Part of a small language model's weights: capped logits.
Each number is 500 + 50 x the weight over its row's rms, rounded and kept within 0 to 999. Layers, rows and columns count from 0. Numbers have three digits each. The size before them is the row's rms in percent of the matrix's.

# layer 8 attention query, 640x640, rms 0.0209, rows 357-375,421-438,485-502,549-566,613-630, columns 384-511
105:472495500521477494494506583537526517427428550493517527564496513485524371530532530462468552552532553542576521542537472434476491505479525585497534482517518465415494404548475508580490433471551471450473475494549470533424532546625465491522457446488493512549530474517525498483536576516519578489524498525509445462549454524496476564410461482526512537450559438598529550542537486464558450539583
095:510450522504557537506537480587475615527485547619468432535508436472527556407487428441483590493488522428582490562554408488419465552527483433482518471496537585473504503543503513472460608499511526499613574547569562448479485476535506510444426522501527508546471472406551473491594546508497569536423527521524524457572477506488443465530483505543530526542547569588481488476494550529542411472491
107:556410483437374569530507573425425585509557562493492431503465451493451467545459424492469422432544589509473592574483372596552532496376505489523431413469460467563511521550508483562479550538536486443467467440578441563518494399541506486599576496524463418503522525487565534431526563510435458483562569551524573517542451484537476501459447506470568496452490401567432463514530430480476558511497
096:487525579545443483585512508568467534527477476440458427462520478463462409457522381499515525550546556562594503570547494481520533451429580562497573521543588534505468499487449465530534571402454471520461537485532434533464486579501498526494510553566458497621507485509578474514431443549505541510471583467530471420523441539594440404570480505427499552520471516518542622515451457516545486581504
098:541486420518524476583477613452476422480536493608499490442468489480573508515530486492517514499476528501423527446485495504506480464562478521550452518529477502452615499392558557360476438526572490489601455493584453475540592414456561570589366560543488460461447480479556509477473457413544503415507502520473562572535451516454465456523537473463447527541566475423515496508520405512585481448508
106:506498478556498518546477492491484527499593463547601539499517472417556454530522500595421470472497485521362418511589514484403485523541486487566405432420452550488433394523476456529569490459529497514449478447464461413475440508546494412474479525564544489392478539541511458448546510551478514483463430562558425505458582499466509571494515492430447533496600504512601466582497552399470509460480
101:525487450521448491522414477449499547435433474496500408478520494404476505407464434547461457410382507367534514460511597564506550501425482527540508485478467470490495547500574574601549563429478518598475484532442445549493471561513460474403420474537504554455439469496482512441450523511497500623357577597500506523418489403458454496399448517563502455486514655424459432494469603477460468542561
094:354357457589423455480413473545468461483523482558536506506547370455527556503504502489510470468575535553457580382593498485414531556463507449509555578433489501546556496494509513597470459533570483604490467495593513435459469464477555553525484519530438425513541443537421506479529534516529473452544538498499480573525512541544520464544561552518529491516497481508477551568574478510561553494497
102:398551550527532525416541524462508543424440639522544486453509429550450487571523468503567505566478478455487509604532551498382513463503413383558473543531483488421448565549562471483473529449510517561447454504410482363393452537526454532554543515542521418522416521488497453516500388547472492529428496574521454479438464503514435527456506396499514617432527552457578550457456490509531502488552
096:503508466347556584571454550551412539422599379473493434461557473462478502518456526577514543513448509503523505620583444509472484436449507498487526428497442428478441507518500498509465567483410546530448534529470648524450470597492540493498438448573520510534520448454466476458481470489494444489438519533520490480523474489471524502451550572536421405581472477492488554488481418497462496419511
094:545506481515400482448530472517520438513539545501505542507562509486511543510422564510469454574439470426494472600515537474503451485471567609438588431557503474476557518538515481582499531423497576470524460481513494533462523609549418512532554465501486449482582474530572508425468502452471457549473512435456486535453567422603449500503451512454528549589517514476505520529487482474404424583502
103:529487476479500514528442490504434471480482492581500526465478488519453518396491432448476530536430459536450462526558450506445586452509523558433528436404459462418471421465498572569531502559519446495512478597531479409456466495510487486455432482395541515498522461526534434603536514526563591501528489469530600512573454383522588529494452545432466458552488505477496462470493545533429541431590
098:539484472506508571486524540489447537504513532543506547479513459524529453429558476499461558525476482498531486560508473487521505461513561555490479378515538469448432530512451589430490526489547533413512545518531510548466497497475462473481470421560558491432540489439513492510474522421531465423573418480411460551474426425571429551451509459491463439570543418503536465463434566563472489491571
100:519545553545467489480642457481562501460549505528463490570455503471406445473424525540519458492502375505627514558435518501481473491477483529583410419464613447523608498619490501415482499456509467479613527442438547641529448526385486522463512463415500469478470495446481542520431538565526501528463534427465411503531584384547527580501539472506605577551434476415426512432454347505398457490416
106:510492436538458481435492517448479520542477517494558456506441515600401409532546539478497488520579644455434510539487598422496526471465472470460519462610575490445431489567463552490562572572521614508474471493507567497493493529509538520528484483531511573534560588521531535549504494464519428408525493522432455460482498454494485543565514447509516491626434590527454552524473565468455472464561
097:502478489527507553533426544521436544470491499476504560499491519458505477562432512562542442519492477495481527415416493489469582456486555537429497537462578493460504426453451586454509557594499472539433579524491514483485491511470507483441512517493498485473587549525519491549553515504491444406513563551379360481437473480563526500533524511380502522431487464557470493401402440521520486514419
104:580529557469441546514456510582483575444460508570534473481544502595603475493449527498451503590522476522466498377496473530485554474449540456512448562498459495428571450528521460409588392415507523568542492507538532516596444590497498530459465508475405528549434586554343450415389422538481543523429513515449437536520496556477554570417515528409589524419531579504572492455465561479409514470470
101:434527505410445545644532501453473507507576509524549437463496507568535434496490417450531458500488498492399549495482446462443498509478472540440480459481493481552464519517551533422530576475537436502550513468581349542447491422504473586548493493571470481534453375434580566437569532380458508428507387506528547543526474513448442466499501517470602459541568546467559500502569523566573496550502
096:465598467491408493438476500509548541532526580539459416569473557575444461569517513522541454536450503503434504437383548398393452516466615520473528516541526534457502595497505455484534538509582540522482459599448492549487403579522488409482487476538528509479514586512507471496557574475510555431481515522501481484533462545480507491559485462538495502460551469538476485447466420431472431471487
107:453436469572462511525526515538554475476442551492484558550526532526524420453492589515425540550540553459571533511493428477491538468484510600539525513608513448450352419550486508533513428445567521475454453467580481547466504509620470534488461467493565503490541530552478493499549492587575558519580485520554461491500509540490521577420491498489455514441465450528549560593533470467540448506544
101:484392490475496516522518462494539560551504535641453482549569425486520485368442459470522512471474503411518466575517418491420467504442433454459581484460579605490549461527435465426417518459489484539582546468579573442473507483501490450430424542511568518492462474394531481541534529481482535554493572615492575499561432503512505521533454379569480531571485583559518553534488543507540453537476
102:572465535476409521586513480476449512479577558530486445479463495517450475544487441547433427471554558538472615539458405559472582500409538444490455387516458463521542466534539463484526574552555419518418484494551438508534524502536511498541545512600465505522476545479498516497512523555477528492537577578471538533563499540522495445480522503419542499482468378510463476532509476506477502535502
102:532484540554500484590504496559512511493455464493446470456511504456478456482532479543431494505513513587583513520619485440523461514536558530460531437555513581504533490478391461531528509444479450515485505464501493532518487558492476482500515530508556518575491503512560511517461441531492517534459536467503419465517436538526352463540467504441526514470448514565501590481474483491457510499395
102:539466418506496378510490537538547445465518559613488480472536527476575413440548491498518521518515474520411553470521456538482453496533547465601499449476489452528632522480534578361491440452492519493621454515575462538546527434482545609557447533534455472483524474488522421422498482438596508404518503488505452516570430528510545475456486477524481554553574485474517521608468420455553480441458
100:450578475550454565523458438481526576508586476492537574509500486418561463546521465618442487474466522572406490534555555464435484509529516465577421417491424587482410436539540464486565508456528507456465482416483483462555438559555464397468503459498598498365540509548499534405490535544488496477507486481543404508453586497515513547483583461525393566546531446539536462541534501504502476442508
095:512506490497501502465468557419499462443422514484478448433497586431473480472402455504477507436367486368586553514465546490497543487453504622547525499481503501387511538513532542592440502464466519539478450525480497512427510537538457559458457486507567453492445480529466503406441476516449533634429529590509539560529463451451537484377522584565530494432489592451419464491492597480453414456549
099:407351394586374451458476504537464435459555469570525479435468389450464562457485512442504469522608540549451475402595492480452543540427520467467569574456508539537533487479484469601485465505580535504529426521512455454457471466468544553501448470571491461467575446537475501511522489548529509531550502551391536523505474575488534456546518552463527488561457530571481530599609471519527495504485
103:499549506515531515487585526508494546472526640575580474454576501611482509590556539488543520622523525453439491551531493551373457421495421436576468513500454471442504561498556510509449514487510566535500449491379465527439445477474491535546551475557536424442430516458416441507458431542461530457380474526472451491507513529464453514413488419485492597438555592526625517475503493505495487483526
102:563498446397523578525524520547441533460537450507522463469483455461502544468466577559494543493499525540474407583597470543496521431490542445478539406470496406487437508495537478479426506457412587479468511454518568525449534578489459482479444408496444520525542442491434505505445486487481469473443459469571388463534545477500493506518520545516412374575494493541555612445471462435477554411451
093:538528470486453495545495433565467391472523515518538463511549504486507554529470533445420449452494499428576560536530538541490547486504541507372576430501487447477546473473493482551536540394470467532517447487467547528489466628594506468501515462525505555477519467609483438462459502485487512566446510522467459532520549487583552489520483455401485526579527445499466559540489456459475423542460
102:508466566438521515532462471538369457427505479509496509472465475450452443496516498467484486481550451535421452503530462441512538492479545557426565405390498466478493497531464511596518458544618448498523403547578460462478475484560494563496408520431481511455519443590507431574545539490595593451548464525504521589570502488496532592471326545384525490540426504426519506539504477517445528489566
098:504537531536540580478498555461424455504382479484485482527451469520499514468560461484543492492521445549560515561508534489480474425488534491497473395533482442413459462521478543528539597493526487447527538467501536515479527435483494523520529470598560435442512439534483524460503448484460450495556463522421520496438405465579459537515509462502448444551474429500531434489432527615486492513538
099:581532511538485439447600431523539504475499497492553539516483521435368435502406507502527500496560505516594570507428533545497523455524468473575408483575609483508668463598500486457486567435486481463518450465420535556542498584435533551526488430476485545448427529468487615494429564571525486478509525407515459601488519430525556563534513504438522520503474545417540478467468408498433485480437
102:509500440588423519462513463470563494556487487549497454535488574575445432559534516395483518515581591470442583536514579397520508494510524476525511421544521512502480513542466544530587605574490586492493547525550534497459524528556481577485372495564489522484525555503504550516467522458417479436509481551453487455482530532510431500591586484461544518646418626508476503588489512540460530500511
096:522527408554500519496480521533363538500534532461486551517504526517565508590463541569416482536523527476511498514478512477424553502509563479468559519437561528446544471491486543446548587575468474527441487469493428546473462532537546461531574460488478475530589529510620481428497545402525437336493574494365385483520433433517560504470493515428483462506509481549487564431337457567524467489425
104:517522541482481566509541485616521539423458502594566462462611477523583479525432501532509483520582471524513481440471564517496578469471520429528420534487471472438562463530522512438564430428468496524530491535490490513551430551532476558446512425478445513520489582557360462378341431517486488528383567526484411527501509495517579599418515452406545553432560508508585481515460533498469456425476
104:481580497492481530667490517469513436501546545514575494437513517577510494466452438451522446484550550462366481579502441500529540476495442461446511462512435549582487470491507514477557533409510417513511478513607363481436541455520464546501510491541510449532475425406589566428498518385470497430544368520560504494523475465444520476472474472446533461543575525499547547548487516529632546529481
106:475479497540464512505445589520498542501405553470497515564509462539517387500528544512496560541550510561610448561569486422438477504487502560505500485528507487454455397520455494519512448433593493449475499472568476523462540523576528530566409508512544504525529467521562452498564556513553533478552508494580419460553487485483492526464501526494499519474527456546517543565525473454493435526572
102:484371463532567568504567468580514571519476554593480450519504513487556538469433441494477546491473496461526488576482410461467430461502469537461536439480521604470551439578465490463434574507414529523644510484528607490498487490538470512470405573514519517552465510403553463475582529519470483525464517526531523439538466520475503468522503502558504535459471539579573521491537527515523441530480
106:492382488502478554554462481460429561456628528556487512523473506472460478594381486604413405397501537581488654523430354548478562498424491468532442440537435511558549500580542518507515638564490446483421541443580487509513507484486507478511554573518453444490520523461537558475497584496437473456510533562518584544468453553593459511507501449410602435454485371579461468551535467474502549504441
101:546577479550457528571476489562473521503462477483531454468497518438429412498494450537464485540529469539571499560633496487465493434443565529451548503543523554516501509532427507530483517421448512527508532501511448535438464584500534514543462566555447469592527497478509494463476423564503518544440543461523406379514455567594441438556457504513379587489487492515500631480440504556496544562502
096:533463474474477419558498522479532375492554516511482491460476523489524486446532452524539548467481466496460525479436475519472496551530498513552478519544472484499596511434605548355482455517514530440676449525481494487468526382482587560548435526544455438518416489490562444464443456449498437439478479523523494560520443509571480504482518471489427512591568515466469503556465471476516498461517
104:511488547554472543511428502416541558510565447527528595478471469358553437483553495564425468522520459552504460524546466451489509518502486462543448423437423527482425392524467548539541463446525570467496470441496464453502432512613548397463500479530571502439430473585501462402545504538446472461510531508530444476515545493519519551548498461491442534496590501481574516514444536505502479452443
097:484511451602448545514411555447438457481460499508506474498488535445521477481464481516449538463382502446523488464499534500461571488486480492461514517532474518452501590511535590583480504481460521637500477487556478580448468572605451513463445491575512462476442510515464451472482506509463486595426560487465465538452452453516468449416541566532542429409499587467438424535476527457405453500535
097:343441414566429492485439584584378502502525507597529506444522413469446554511443443472486488459614557553473476415537452450447602517468511455423547508449469451550491503484514453578468438523550497545530472487570501429426432442486494540520505491533468452513493455553496488538531529557548469563592468593438523517536501524520579502547486562469543492561440461562480578553615451498523550502484
103:469462532454498530425569458447533595446441648511558462452498459542464500603508497455617468567497443472507479561530536510407499468466397452521527527515479493415513553530556468514455544510503568512520478487465505483463420514464476557551557513524535385476348510468511410476522463603485522480458483596482438499486509533510426524455462430508525600435524572436552494477459439514549432446527
100:512504506444547519619466537542473487426531433476473498510506450499488522500510537551515537501527585530573461624522444495438584517418529475468519454507486449457435501484468451521478500446486574503451480460519644443496611578463517475441431437487489606524528499506533504502471546510506443499466477538530462483496537520455509482440509528474432417551464498545494601508483448424474524435502
101:516456506422452578483552488439499385551485524467439479586499505503561449565372527505480457498513506454550524561497551511505479523437511563407553439454513470535524553554534504500483498480469572465454466518521540539453471617570530450481580459433501448459526539587527472437540547454533445593423505474452408489457572523552504545476510493461490521558509450512413573517460522498446465547469
094:529549478519578540527495461546362478495542468552570533526458568460515523484534502512485502492616402517400476510546450436475524549543585523459582428377499471492579415520441530551563543555525402511530455557621487418471523547540413499505386531413520551437498486552480435537519567513603574407560455511504550556561501397537529553483449512465536451519462441465582433507435551564388508489529
102:488498412525529593480519515479451481518504543558465574443489502527570546451563497480491487520533481552495462568512505514495491480439584533424469430565458390438481511565464567419555560549422563456452566534624489549562463459484460544542521478543480494372568478483481503573517511394499489453602468489404527485467427509571447505469471480557456442601545444480511507436425527621463414536556
101:519479516518489525479573467566570531542517499528526509529501580485472434510430528545551417503534406475571489494436470491499507556478499479597419468507627496549640461555490525451508525475510489492582524478447481608473492574445459582479459420485550517459521519403484593515394533553528474489469526440481403533486600427514521511552502571525570559467447509403409443438441403481442485498422
108:480522426510489443483496548449542515591485478538490423481481536565447414576581556481537493445537605442468559445488561390474509420522473463479547410545540502510497430552448578485533618555459543540525549536498564476461489541457540498462501500560493526550568588559525531550500493481464412433516478528444447457494514496523463556574543445513487466613412580580501517535463499477483493469578
097:567513476462460552479428483514379500501549525456520528515493528494483498532483563555535444442513476486512497429425496490491520455544585483442529528405578523454515441504536544479486592575504499514437512503479492458452525531448444450475575500511552523556586492482579534504508504482478426404487538574380399449490441479589516589463457577421500515404450474566423477419406452571550517526421
101:531521545488434532529495471599498591434483482551492484427513475543602497460481444539393478516516459520525478451528507521486541507454516451512437552483443552427578479470538504443592384465501564506534529519540516568570455522471470566494481540476474563508462578553406454366389395567507542469452538514480484451495516529526537521445453515408566530457503591497573499492457606478482435434486
098:436566541466419561669530486410485433447548470563536464455470509577455456505441417453537492474534535414452506534498471515478479480480524474364520462457534524584477498580565500512574557452567432476542576515602319525473483453540458561529508506576526503528449398432608563424576520425426465448480437493549489515488488490429496496447474547494527485544530467540529509497540528530554516519477
106:486488501512490500528512573534459485446445569505488530550526495506543397498543568465449558552547476499549477525582467394471501531458514544505521447558506444437420386537459511529533479471522536447455490491528473515446508534610432467544475474496526502507503465523533507525557583517546530505558504543522400515535459526522540521435519520510483533444569506636531536575523443438562455556634
099:503448502493552492473606469574486578477433581617497462492521418507517566432454528428517552497498520439563508538509412434466441535512481411464523467541521581448502485529460488473481497514493502505608612522547556508500505491537466537477436583502566533550459520394573474537578551397526521530471508520485527476573487507482434501512455510559520460499541580582532448568517492508565430471448
104:506397428463397583555461542474440584474570566526519423525465489466470480533442493544478392447575535548437555528488360537504528549426455447518401398465463539581575482489541436515447546547503476518482514417574424544544482489498525495542588513542474432542508489447520526442501556488456465442559573504500535515560450472559448512469473507453606520428537437549475474506552465478551509547529
097:510529496587467538533516496572457489516506479447484434497502534436481370487609440511480485548540487576593522539554465482523521403433542583499494468542537496483498512479419492536477538448446504492499494496530478506446431540473504505536528562574476465613529475436562495513474427506498533518469543440499474451484458523594418455522423529445514556544491562506516640558427455529551462544469
099:518547437487473481587471538428497458517510521613465475486509495505532528497538513540568575479461479485467527465504480538510483521555504451553516424527490436476633576403571542383435466497537460452653469470566503562555584403471571623570458492555444454438438476444531506470475477345577524463522500488428545537550442496442480477570497514502472537575573503440457465558498405543584470496544
099:538537543541499515541440465510469566472619485465526530506476453467549521593524465586451492446543495582433413519602515477443519512485507468612452439417450613546440408536491504560540492473529518477470473474500422420482456497600488391447532416564571447457465559574519512420500482535467516459520438480538429492441602484484514544534470547485400555473572440542563453553469523490507521414489
100:458498445546518547500435470452489524413425461487523456452557509498478553438502498550517507437385472355524533483416525549466540490438560504520537462513464487469452605542580560549561571420451524565471480520461498507464465563477469491428445490529486591524425500496477525451410538498510499570431546553497502487485515430481494494335489501516533470499449663393468437503457558486447433457485
095:397380454576468432486475533528463447452468458506562556458519394435450513466484487430497474515564515530401540397565528485425570509515524446479556550469466509473532473537485499549511450508538505554519448459545521453483516464441463512548523495522463467538546444565416515509516538487586449506549505514525512572532520559538525483527529543445546510496494446588446548590592481463552527533505
100:440475567488535480427561591441514543386488643492468458465557375545419470574528496463574497547479461488483575571555533537381456458534464438523494484516448479461478575547589505555473551506498538499525451446476504404402445513474431501569508513503449376489393487451469406490510379571470528540420523590508461497479483572514405534501489415494503649444505558504563529515485488510516484481557
095:482534492412520566549503516526436524440554454493486467473497425450555509506479526561522514464483531535456469570526423507464529470448521485480483386515472420475477515493502484528459557478403569571478522531490586475493553561508527447483453497545500588571530459473501528496514536496545450530430515556497469504518509566487553485396538592512383360548478476579544571449440444431493518429484
094:539536412536486507507513421530496453579504573551506531469545570526573496547489607493480521544516425409461502562544512476461431577450547523467589413555542402504559469489594487485510516407438600529470483502451438462448518606494420447519569489529485525463574483603500493447499470512540524507486540469401435506495564478587485510489508501382532578569566549475543529463455431492430439537455
093:500528458514525502483494422532398450410469501537555536474468502482483545443492506524436472522467383535460464499543483493452461454549584538465497437457452422440504403526460565574565516527487438484545427563564506415516555526558481504433403508397531542413539457551467427576524556533555557489510485531525598491518480445504511523495452542446468431540460460469515433503557607524424529498533
095:537439423545498557507528550434456563497449574561485609472542410508512469477555476513541540462469501519516573602509476474527453447492575567488489355513529459451418498512505614446497525518548581476488610527521478516486507428380472519485540475507574524487573471449493470566442552432506510422545415488393503536451441447572450546479514447490423466556519415476487478427434530535444485486571
099:499473509583493432493563440492580565497554491510542495557458496473483467430396572511514463489497429497611512525521468532447490501466442496593440457528626505571570534561511497404485484468498411482553467487440494651579444555416474537439486449465463514526502491477485590542399547571551444428464537457479386509528558409582512496507511501484588572483517464422494495430441434459429510532416
108:471512458529495469467466516514484575541450471555463449523462496564435469566563546495545452500574581450526525455518603427513497505472497418458569450558549492447449509575480568527577631588522597459470470523495572497466521509548556532514485439590510531527554550511499538519522508426485436440537497512463450405536478518532453542532528511522476501665435580515459484500467578474480466481551
096:515465468494448582499455530478432528469480502467455525495534538490443416590505517557517452480476491489459526460388467489459543486477559519453535507403544491440544458559444579433516539606418489464470507513458480502494489471519442505474520478464484449457629502507560490528566547430527429464507567506410399512446455439544519585503487512404498537497479422591484516418389490552467479457457
104:566518578422378567452546553565513569413398524556493468501509462581571498512497457506406481570519468530496477414513464519468592507456547460538461558491498462465578447491608457421557403429477491493563524526521499475561492544534491524409456532498399538585459586536319496387401432526501510513444535497535473478521484565481520552482470537469577522445509545500534476488437526492473495423484
102:424597498425417531619503520468454493530609480548565445445530523586528451494456407527513425472518515403430548521482486491484530487437470502450532434465520509537524491526549516459531603435504492573537466487567352481486468421527457566536535543595477504477465416444549561431555501417466476473517344467550490545510461456450458484452474458490608474555534535520554544519583562546582508517481
110:483460481519481537554515597545542506475434568502488517540488480472508316497486505477453557520515512511582472567541533450464487502464510534497514499539540457389436405528466489575489441471530462452487513483554445532422544554573443434526512445505532485514525472527565455532541568540547544509530520507509433487530457521478515541450500515498516545469547450590501558550556507457542408526590
098:500381499530546530503572463621460565480487510601457430528475463487446529414445411435520561493446498461582544533558423482425467494446459437489542543512524594461520456573476471449449534577491529491609570488543532441468487516515514491526421554443563447530459491384558497506577473509522530527495529524525518507601455517523424472501455509485534529494439570630526456467520527537557366458518
106:515381415463461574566483530480451606516597577547494452520503494479474482557408502501455380441540549521446572596476379551502523577394490456534431405456493502548520528517541454514528579511534498462396525474606453536552428483495518525514567457534487403523514545476524530430526581550497434466516554574489473530460429532516467480447482489392553506479542378574447465505581445486557538475521
102:527520522545521512552531502522498584482532486428461445483533477475480396555505442553479473510538511530519512511546546470511548447456589530509545446556554482478509511471385496487494548449474535526459519508528430535490503590530519521475552489540500491624523502396576499462427437514519551473517490405488442420542457554545457419487510474491481568511444522490557614490409504513518472579485
096:521538470457500487575463547455468416478517466580467537499524542493544516485510495564499588503481503468414571497456472532495398526541500494542505475505492481507579509358541566377444443485572504458653539518556462539560553401514550576512457540521435454497442465470606501412479472359535482451528508534493506552481471522482454390507547456476402517594590489405450524477457415533539500498522
101:481532509557456512541450528447472529495591453497559538468442514463480490544508506572461463443482543507474446492550495425432522489562527464545467443437418550512482403553480581568517475430513534535469486472529470459489440486579519389442499476535520483386450470581464461472509513530481493431514466572550425473449552503507533547530512497480397509442536467531564449574460554418454475476431
102:524503551543506515493393497491426538412455519438516437488513477444458529434488473517490527419437543388554517459467550501511555462447543495516581502494477535471581587496599581635493538440484476558475481537481492526461519569533435467423423458529540532501390503494480500433426526548457530613441568523499475511500487422528490510332481549549486424467478641425448422455418558464412482497549
095:407332480499413461448492527565466443458540476526547515518500409414465589463493444460437471471546559516410536421590439456459564484484528406452571608422477523511536504536514484595451466560581540547531492489550520440428496442521497500553436537487514371537528463547484506505563558494559516523501532497534513523564462495558622524511500560487520497534492507598470568562559510557505466508529
107:404477586506508457452482520458536520437459656527521530413488381566482475543487526454596493585501504463518507578572562486393495486501424384572487528538491491442484569591549460471532551483440572519501486462466520411402436561500474511589485489530489434516411497430434454514517420600485532517411479568516389447498510568473446516495484497464527529456565538443599530495456514523610480474570
102:490510488374529583559546524576415576390539371492442425476565466439528504516494510552513525510481533512504489615587458506495505453441493497457558451486479449458484502538500434526463500490438530567495519538506621436445552509478513482464446416543517499585509522502455521496550513530509479562443504492539512438531495540406554535412498538522422402564493503533495558466477379499426490437500
095:538476431443421501471526469474562367514493535462449548509496539495479540512422498508477447575444465398530503609497538474518487495458509516424585420552553457501521520508507467578452470421464621426485487473486502468450514639503456444571543434458480459500577505600566477436492466506460488513461497462480513522469499409614482525505491483367521539563457479503473533496506499487395462525491
096:495539442544549484485467495588405490511447457572561519473522468469502527414473502515455506532513424584422456524517417503450525461539602563501517442400428450472533435484446677564548491531492460515512431585595471449503538540566479524490378535455491535463506457519480439542519541510604598460469494430501597495564475468485552494491451571477510448511464536486549499515470566545409527507559
098:508501404487522587473596599480495489516439525514472561534523463493477396437552474436503544502544510489513493557549464436477438397470560515526530449509544456459425492472490548472519548572526569469478541520533511545443486427460462500456487447543528474469545462428468451521513557424535463495559484456432517544463385400563471587449454510498448472586522406569482480452414590542437452514588
097:539486551552472489502524482523538538440523518554499468498493483470434359512393524536531453539525452489587518528484508514463484514444498505564396510543650528541677468671535527412488506505469410518577456472494575552496490539374475549496470495470535447534489455438436581546400528566565450487458599404513387500507551374558507550510517512494575548441458526404438455486442401477439510487423
106:464502422541510469505467536453510524538476519543531465482500535580480386579517569486494481539561607443461546506468613422517527524505479477480549478506548548454448438598501654476554575607519616507512542549527591483467505543494518555491491513544492543521557581559525544514479484441508408438498508514465444462505545528471415528531486458509509498648455630505490593546414512488442502473524
102:492513484493525535533457461596454551512478517466574536541521478494472486552458529600551420498502483498510534448422490507520540504524545502399542530408601483536545479498484538445500552568530521455456520539478466494476451552519503489475520509517514532514592535488527503501555512496539474428501561569413368508448465510497506520490467544367537535458437460560533494401391470508542527568429
103:551533540482413510437559496587548571489472474612509465523445492576601519475475442500461533509489418497524489460515522522503530512437528496537442574475478516406557431447564439422583427412483451526565497506536483490547425597528471573466439514479451532558448594589404479477406412489514551495433557477467487505516450519472519589480533488408570534430493562520588485482431571457437512437468
102:460556526363425586594541518431446481460569481482505449533506515507503452475490411466536507451479459434442525529513449499469497462452485567414503428460475501522478545513591515495531557484566436542549554476604358497485429457497418575505577478582494436537445419448630529428615459402396518443509400491500553534538449509470457521472453487479618511534528515439526481521549536566557485522484
# layer 8 attention key, 128x640, rms 0.0209, rows 101-118, columns 384-511
113:450471532517434537419442553525402509384483595377485478532475575520468471555561541420475569462572556550533467533535418545493472453449489439487457501572415459502390466547411574555491460516556510470485461412546472485486542444608507561594437449525430451597487536507519473571532484540567508542454480541502500524530508567462516568502608483472461508496534496493557510512395484452547526511545
099:418430520527554470518532457564510561519471570568440474543531529503488583454510515510493575476481475536561498512534385537521520395497463454561474529464521485554557576611552406458460516490557521435539532416510536563541493495476386486463415560489413578521569494504582422515592523553426548509437452445544573513529498596515501534536470563481471583516540601540542482547475527498544471400475
106:542395494501508563625560507463492491503544611546480568511513483510567499382459480536442428467428494593450604594473442537478528572436467421563356530394441515538495483540530386578499514530456503455482562462527506537563456334504460503458482558530607500460515462439460519384522585501503417445522497501567455574513437463500437448557538435414477494450528490561492520462472509525457554391523
101:465533492549529600484494537509511585415501500437484420525476465429474466505559516612498445515466445506560482536661446482505562459492518526418541439463508426443524468578412462528468533570491572472548436483495458456437448485496449459483527576596415566440513549547586493462519472572471577525417570404536412440461477535579471417536537531431433428564479479445520518546470523498520503618516
099:526480438475520423532425454526484453552521529496481490462493430526520469458491533516475496551564460523546484458477518583520483399490570478431534486553485551482520528336534583380508460445475431491471504524483428410499477509457479493514413504584413418442485532502458461507476431390510476528524490485583577522441487550537466514479436424514467568478524468473483562618491475560524360474451
102:489491427408512426538428530437507527507463457558493494491536599410526457489444534507469548458505512515510492502602560483457522514496491413517468422393375538502450414601518507465583404476499477415548433446490558398557460474559469411485562388484502556483380525566481433492520530461531440526506490442533453527495544511476640463518546455508457510513474485525533523508465480549485467449458
098:524470501516403475450506527449540449502441484551447470473534475462477476518440559535445534468438495424606450431527443450488568513466504491473451465527445532541519555520568525536492509445432493548479481554508498589412487596499357427436396453509455598532444458509485461432480531528530527507404563425506481524525484454555559454442615529570561493420490648509498497500421553485459433482504
097:439424501452457393491535512546499539481523457538492548510496409419484496514478486499491508499588554504465553436546454402487548507492573462434583495475448436580607514462495583622476379566636528490483463498512540489477519443571546537545535457460565468533450562437509489563508558563602494575498515441542570497573522602557604444507463528501461482534513521551512517606562455466525566485530
109:458523512484533498480474578433483456506437497561506457455569392495484493496479457499490472605484443479500543525520431551574478442487462548473473511495466543489494482456553570547467522504556556483577479444514528497444454501449422536483463609548477525464484520538471453423546480553430610473494444516511520582517546641598470544474603481495493527419595513441592481545541512527565451452506
101:488476529542449556511462453416521446430500450524485504543533411494513564500541419517488523534478528595589584561542483514444542482423492604459528480527451443535455565509439473545444406452381534504515471518613525536491612472445495529530335428487406546410510541412523520454480426451478491539479429475437436557470524508401478486514565581515469493482467521549578504486446358468437506453464
097:476459484413444627436478496495503481474444526478416628534478559514509373451466569552521575536577546421438469478575474425544525557530468558342541423536607475539538478534472549483546554424540481481430502509524538554523490522511573458463527406439445487510511505563552464526531489496513516466504523545407451503578549518548560532502499486449491452552497449529521483541426476483533542511532
104:526516485507492518523480469510426420488482439409511574465542551419477489489508600578418548487478385486532470508536439510375461388579532464512464422393500429499513498511502467506569467455548484504573488560496475472537510462531501504454461446523522502533468542580539452536507536456534535463465459576471483559485499453475480502534433462451610386549460429502601418420419523556478474448471
092:622545441494508542455442518520391495504493519432478545401430456471485433401616499437595532578441481568541488527520468535465427585568560483443535403450491449397495502505559547420563545551503558457438585509538556469519515446487555531495487451442416460531417400469436497510502533525465523390573433444444499446514486499601456524541505493519539469539511467493487493426529553527442438504471
099:527427514529445518494617519556509555456505496525577503562412549507515458467435518564504498527539441487530511466445441449507512526526480438543498457503526563502603465584523500462494507488562440450583517548432551482407556438392538552441415584574572479345507556371544558454458602528530466402481556469545400465503533466605444503607430555549592510476429524478413469457487474430555374514472
109:494557448548494563444414529585475531487475497519490397570467466386463437573549517472597439424536478431509516543512550460482536524457486459511497409532542489484557503487508486470580575672459545502521503476463541363474509576522483537434469482502435451486546526493589509516547627533470497506483460558519420467535499523540490534578544526451484466613519548430522455486582436485459485512584
100:591367541521473540473427553558428441437401618518435516445481611576550462490592432472559497453428507493439556443462564496482568559491598556526514588381575556472517390517501462484520556543480521411426555436480520526499570481501561446423484479554516475449545501510551520544412476562573479405549487506462390496545505455505505473363449543401520528497560494492490542375455476526465485526459
105:453449506524406556474525583562498522498482425525619553507476461563538527503490583504444504540489440450436545518489467443497518504489481411526551525497558532423620465551532459501544478495494453437566476415508516536485587516458520483383390648520469486435518536612452453432449457529512597455502485626470497530507416488440519588492445500431528503446462494431550447474475535479551413487446
099:523523510448517521568449548555457529512518462557547521509473468447467529484454472530529460499519481456475439452464541488465575603455481400355572446474538577620613488495615511518448468389561435431501610538468416509529529499493449517444468535579544462475359465440512539407575521447492527514491418459574514517490512592485465556498540489459542403539521483484525480564516471482620441481476